Weights of a small GPT-style language model, trained from scratch on English Wikipedia.
Size: 9 layers, 6 heads of 32, MLP 768 SwiGLU, vocabulary 2137, 6.99M parameters.
Architecture: rotary positions, no biases in attention or MLP, local attention windows, skips across layers.
Each number is 128 + 32 x the weight over the matrix's rms, rounded and kept within 0 to 255. Layers, rows and columns count from 0.

# layer 3 MLP up, 768x192, rms 0.263, rows 287-317, columns 32-63
[[214  96 224  93 113 155 129 141  87 164 112 142 110  94 139  76 180 166 172 137 115  92 151  89 181 122 109 114 141 157 122 129]
 [151 156 116 136 181 149 133 112 151  73 141 140 142 216 124 160 134 104 154 206 162  93 142 170 181  75 124  90 121 106 118 124]
 [172 119 156  99  90 126 128 126 121  81 131  84 114 132  97 118 104 128 140 103 154 140 164 119 134 147  83 114 155 164 135 149]
 [119 135  96  90 129 159 116 141 155 117 112 126 137 132 132  95 119 101 140 169 138  91 167  86 147 122 110 147 130 100 131 137]
 [153 123  42 157 116 173  93  89 174  98 152 137  86 117  80 124  71 137 183  96 132 203 122 134 113  79 117 132 137 117 159 171]
 [136 133 119 159  79  71 140  82 136 144 200 172  27  67 169 169 159 143 129 129 131 146 152 182 147 100 143 208 133 156 138 130]
 [130 103 145 106 129 118 135 165 179 130  96 141 184 145 133 163 169 114 106  92  98  90 145 123 190  96 112  96  84  92 195 114]
 [132  91 119 167 103  87 138 188 125 163 164 122 189  90 124 144 132 129 152  78 169  43 103 152 149 134 168 112 146 183 134 110]
 [162  82  71 157 136 167 147 118 123 157  93 161 178 135  86 140 141  87 128 119 132 141 182 104  95 153  35  95  32 173 112 166]
 [120 103 148 145 146 176 192  99 147 150 148  83 102 144 152 170 110  66 134 109 132  65 158 130 108 137 200 122 109 165 177 142]
 [ 82  92 110 130 144 188 209 131 130 163 154  83 102  96 162  22 127  91 109 114 131 102 173 103  84 120  98 153 114 156 207  83]
 [111 134 123  89 112 131 120 138 156 142 134 159 116 124 104  74 148 118  83 132 139  81  88 115 216 107  95 148 212 147 110 114]
 [121  85 158 122  74  94  91  97 110  99 102 148 117 122 188 139 189 147  97 142  86 141 173 123 147 192 146 158 107 118  90 111]
 [152 119 108 120 139 181 135 140  67 139 128 152 111 129 131 140 163 114 180 143 154 189 166 164 152 142 137 162 149 129 155  52]
 [ 98 139 157 130 174 144 110  98 112 156 108 178 117 105 114 158 147 146 108 169 142  99 133 109 142 180  82  25 179 178 114 143]
 [136 128 141 153 138 108 111 117 140 121 106 111 151 141  79 119 187 139 135 133 140 149 168 122 164 173  82 112 117 110 133 181]
 [119 119 185  78  74 133  89 209 116 149  97 148  82  84 101 137 122  83 179 147  97 107  96 160  83 197  77 185 193 206 135 173]
 [133 164 111 115 137 138 116 109 106 120  85 149 155 124  80 146 177 139 109 124 115  94 127 116 137 179 142 120 143 122 140 120]
 [126 120 119  85  82  95 157 138 130 171 113  83 113 135 186  61 119 125 150 128 144 136 114 116  59 197 181 120 109  99 175 128]
 [108 153 146 149 117 115  67 146 155  97 141 103  84 133 137 136 119 160 175 100 149 207  96 144 140 105 132 154 171 175 122 135]
 [146  80 160 110  83 168 122 156 134  88 136  90  58 135 116 117 161 100 155 105 102 123 147 148 131  80 128 128 125 115 135 101]
 [136 140  81 145 120  91 136 141 150 162 135 114  91 165 158 113 142  90 159 107 193 108 120 134 192 116 140 154 127 152 139 116]
 [ 83 152 110 132 168 168 191 167 170  91 145 137 170 194 150 176 114 129 135 155 111  93 141 113 198 111 113  22 161 136  66  97]
 [114  87 170 148 188  69  94  74 170 131 154  89 123 101 156 219 154 162 141 105 106 140 170 130 132 151 160 167 106 131  85 109]
 [132 141  77  87 154 131 117 188 122 107  91 156 109  77 123 137 174 111  90 173  85 115  94 115 162 125 147 141 126  96  82 105]
 [174 139 123 129 132 199 138 157 122 120 139  81 178 147 174 126 101 176 116 115 161 144 143 104  99 109 116 106 135 105 123 129]
 [ 97 186 131  83 114  99 146 185 163 136 142  87 143 144  36  83 157  67 148 106  92 123  51 141 127  96 128 174  88 114 106  92]
 [164 125 108 109 200 108 118 190 112 123 137 131  64 166  94 118 141 160  92  96 113 148 128 136  82 101  93 132 134  91 162 121]
 [133 109 121  91 122 153 116 119 147  64 110  60 135 148 135 101  99 112 106  71 113  85 150 118 150  98 132  91 131 116 115 172]
 [157 137  53 159 138  44  97 109 127  97 189 162  95 117 131 156  37 122 111 206 105 127  70 116 126 143 118  99  67 165 163 107]
 [141 128 139 114 148 138 171 100 158 167 130 172 127 196 151 142 180 147 133 147 138 143 120 133 163 102 118 160 119 172 161  84]]
# layer 3 MLP down (transposed), 768x192, rms 0.0553, rows 287-317, columns 32-63
[[120 130 166 172 134 135 138 111 118 111 106  96 136 122 109 150 108 114 149 157 145 163  94 163 158 162 126 102 115 101 144 147]
 [160 120 100 150 141 117 145 157 180 139 129 106 170 109 111 121 142 133 169 147 127  87 143 141 165 114  95 142 150  84 134  87]
 [125 149 121 116 162 151 170 111  90 192 203  89 106 120  67 148 143 119 143  81 144 127 163 144 154 141 125 159 111 116 124  65]
 [110 140 111  92 117 154 119 147 130 124  86 129 127 159 151  98 156 150 151  75 139 114 123 190 118 112 171 101  71 143  98 139]
 [169 145  64 160  86 102 178 103  97 122 108 140  43 181 152 102  47 138 121  96 132 196 136 142 128  49 133 138  81 100 147 131]
 [ 96 151 155  95 192 145 162  28 139 136  97 125  67  78 206 115  44 170  96 106 113  37 184 158  82 120 139  50 210 114 121 123]
 [132 101 101  82 139 154 108 105 128 166 165 113 119 111 103 157 122 163  73 188 119  83  80 100 182 109 140 116 191 112 175 117]
 [125 173 129 171 148 167 158  56  99 155 139 108 151  80  92 181  93 127 148 100 136  92  85 146 158  95 140 112  45 207 141 139]
 [141 145 125 168  77  60 197 137  62 170  98 154 123  78  44  83 115 144 147 110 138 102 179 149  94  83 122 153  91  56 194 102]
 [136 129  90 151 152  96 156 113 103 173  90 178 142 167 150 138  88 114 194 175  99  99 110 131 146 148  77 133  44 185 102 207]
 [ 96 158 152 165 104  98  88 147 119  64 123 188 155 121 157 119 126 120 160 104 178  42 187 110 114 172 100 163 218  73 139 141]
 [113 106 180 101 134 120 123 162 128 141 125 124 128 165 141 103 176 140  88 133 100 136 138 110 126 174 105 117 101 133 158 111]
 [140 128 110 104 134  82 109 161  78 141 145 173 127  94  97 169  68  91 102  71 170  89 128 135 120 176 125 112 136 137 114  99]
 [131  80 166 186 146 109 133  81  92  96  96 157 109 152  90 222 119 122 141 112 123 107 117 151 116 130 117 118 149 141 110 123]
 [129 170 185  68 173 142 122 135 106 125 193 128  69 161  84 122 122 127 171 111 122 114 131 138 131 144 108 134  92 117 144 121]
 [207 106 118 155 107  78 120 116 136 154 103 129 106 135 102 111 139  96  85 139 190 151 127 105  78 155 105 140  29 181 128  53]
 [134 114 150  87 151  78 119 109 132 127 105 112  69 142 103 165 133  95  58  96 152 129 110 125 101 162  70  84 136 187 186 158]
 [128 102  96 141 103 122 122 144 110 128 146 109 116 108 121  39 168 157 110 157 183 152 124 156 128 137 123 127  64 131 119  84]
 [126 120 146 107 185  19 121 120 140 131 119 157 139 138 153 126 134 112 149 126 151 132  82 105 110 128 127 131  47  99 135 108]
 [141 215 102 137 185 151  91 131 116 129 111 156 130 136 158 160 111 149 105 122 127 103 133 120 121 100 119 112 105 151 105 126]
 [136 112 162 158 158 137 116  78 117 121 172 115 127 138  69 113  57 127 117 136 161 143 164 187 171 117  58  87  72 125  96 106]
 [163 129 128 153  68 115 101 143  68  91 143 119  95 140 115 112 158 140 135 110 110 141 137 114 148 202 145  58  23 141 152  75]
 [120  93 139 132 173 159 145 126 157 148 177 195  95 229 123 162  81 184 141 109 106 141  94 134 150  86 146 154 201 110 167 124]
 [120  96 139 104 120 122 122  76 106 114 149 125 140 154  95 146 142 103 141 125 206 136 185 162  91 124 112 104  50  83  58  27]
 [137  97 149 167 150  78 156 111  75 161 147 155 108  79 154  87 206  93 202 117 138 163 175 113 223 126 153  94  32 112 128 117]
 [126 102 157 141  80 176 142 116 152 134 141 162 135 145 135  97 155 166 112 155 135 134 126 163 152 173  91 134 105 118 141 101]
 [145 138 104 113  84 120  76 214 134 102  79 142  97 145 128 149  81 155 145 136 147 173 109 184 135 112 198 144 128 135 124 189]
 [ 94  81 122 184  98 130 179 134 144  85  93 154 123 183 110  66 134 119 183 151 161 124  44 140 163 121 148  99 100 145 132 130]
 [134 163 144 186  96  99 138 144 134 113 177 118  94 116 116  74 144 109 105  97  98 162 140 164 140 138 119 107 145  97 154 124]
 [165 131 122  97 110 139 161 132 128 145 125  92 176 149 181 136 144 126 125  98  35 107  75  53  71 111 133 139 207 178 154 128]
 [120 207 136 163 164 163 168 156 135 162  89 159 162 149 139 155 109 112 150 148 135 117 159 127 137 148 112 145 125 133 126 132]]
# layer 3 MLP gate, 768x192, rms 0.286, rows 288-318, columns 32-63
[[147 120  89 116 127 130  45 155 204  72 166 176 163 145 141 106 113 176 117 138  94 123 144  69 165 134 107 149 173 141 121 136]
 [140 132 160 184 179 170 122 166 139 147 158  74 121 168 138 140 141  85  86 126 151 162 150 143  58 144 147 121 148 146 136  84]
 [113 137 128  85  90 152 146 129 114 114 144  56 120 122 121  92 101  70 124 104 140 115 114 155 142 132  95 107 141  98 169 128]
 [141 151  81 154  76 157 128 126  59 136  83 131 103 134 151  70  78 156 161  83 127 132 104 155 101  77 217  98 160 171  66 197]
 [147 134 149 163  74  96  93 125  60 158 125 108 106 158  97 150 116 138 165 133 118 196 116 117 112 119 150 159 132 136 166  54]
 [ 91 205 122 157 198 122 127 128 111 157 197  96 172 164  96 155 137 114 178  97 116 118 138  98  95 133  59 134 129 103 111 150]
 [138 119 146  78 191 147 169 131 115 163 161  70 147  69 107 146 153 200 197  27 130 196 152 135 130 120 144  87 167 162 119  99]
 [178 116 143  58 108  94 135 129  91 119 101 200 109 105 194 135  99 189 134 115 134 171 142 138 187 155  99 164 192  80 156  97]
 [156 128 188 163 162 134 136 138 120 169 111 125 124  59 140 150 103  93 180 156  91 102  96 116 143 160 149 224 193 188 170 214]
 [ 73 160 147 237 128  56 125  75 106 140 111  92 124  28  69 130 114 145  70 181 115 163 177 100 150 125 172 114 147  90 109 116]
 [132 165 103  96 165 142 107 175 132 100 103 100  88 130  59 112 104 169  55 156 157  66 128 135 120 143  87 158 141 213 108  87]
 [ 87  44  47  85 178 177  82 145 129 124 144 124 109 150 115 114  45 111 162 169 121 139 161 112 142 192 133 130 151 130 128 123]
 [114 170 147 159 108  66  71 133 153  52 184 126 135 131  99 155  95 129 157  50 112 119 149 112 123  99 175 116 136 126 104 128]
 [147  99  89 114 139 145 131 134 108 163 153 147 108 165 129  90 118 109 100 141 134 156 150 116 170  98 160 146  78 114 121 111]
 [ 97 139 108 130 134 133  95 136 144  83 196 121 102 114 118 135 139 162 197  89 133  94 121 143  72 116 196 134 129 148 167 130]
 [107 167 159 170 108 130 179 155 136 142 157 126 124  95 165 115 148 130 112 118 192 151 158 164 162  82 119 155 141 121 141 100]
 [122 113 126 113 140 138 130 147 130 146 162 161 102 112 145  86  77 114 158 142 137 157 155 113 100  86 109 136 179 108 137 150]
 [ 88 141 126 122  84  57 173  95 159 123 136 134 156 176 178  94 135 145 135 126 148  84  96 106  87 147 160 114 151 138 140 142]
 [ 47 123 112 127  73 119  91 134 140 144 119  78 146 111 136  93 145 147  79  51 162 116 128 147 149 158  92 143  65 164 129 112]
 [ 99 123 143 177 178 130 104 134 142 118 163  70 120 158 123 152 140 129 156 114 142 118 153  79 127 121 123  90 152 136 167 105]
 [ 74 118 104 129  77 187 160  77  49  77 168 154 116 156 126 103 142 182 188 121 120 124  84 141 100 103 147  91 153 105 108 132]
 [ 96 138 116  92 162  85  73 163  59  90  78 105 142 106 101 147 117 119 116  97  87 104 175 201 166 147 150 135 168 104  87 100]
 [123 196 143 203  87 127  56 154 129 122 155 121  72 140 110  66  80  75 119 152 142 137 102 171  81 114 146  92 119 119 196 139]
 [ 39 143 134  76 143  98  99 143  56 113 143  70  92  63 117 129  95  96 150  62  88 108 194  99 142 145 113 135 126 153 157 165]
 [147 132 100 131 150 107 133 168 151 113 182 122 118 112 122 130 103 106 129 110  81 130 132 102 125 127 167  94 205 104 141 144]
 [118 133 128 174 159  71 148  70 191 140 114 131 106 154 123 155 160 104  84  73  88 130 128 128 114 120 125 104 110 138 167 110]
 [ 89 103 168 154 138 218 179 146 103 116 139 108 117 117 107  95 154 145 128 145 148 103 134 107 111 148 173 121 129 138 119 155]
 [114 123 119 102 128 148  87 136 177 121 160 195  85 129  76  99 128 172 138 189 105 130 145 144 148 171 117 158 105 124 169 162]
 [ 76 102 112 196 182  96 138 159 158 180 145 105  84 135 122  89 163 108 157 112 106  59 125 175 123 164 126 147 119  91 126 124]
 [ 81 104 111 143 136 140 128 151 116 152 150 137 124 180 135 115 118 112 104 124 134 150 108 131 133 118 197  90 139 121 159 127]
 [140 172 112 136  99 146  97 160 152 134  95  92 128 123 115 186 155 181  95 131 152  57 140 106 137  80 171 150 177 147  89 120]]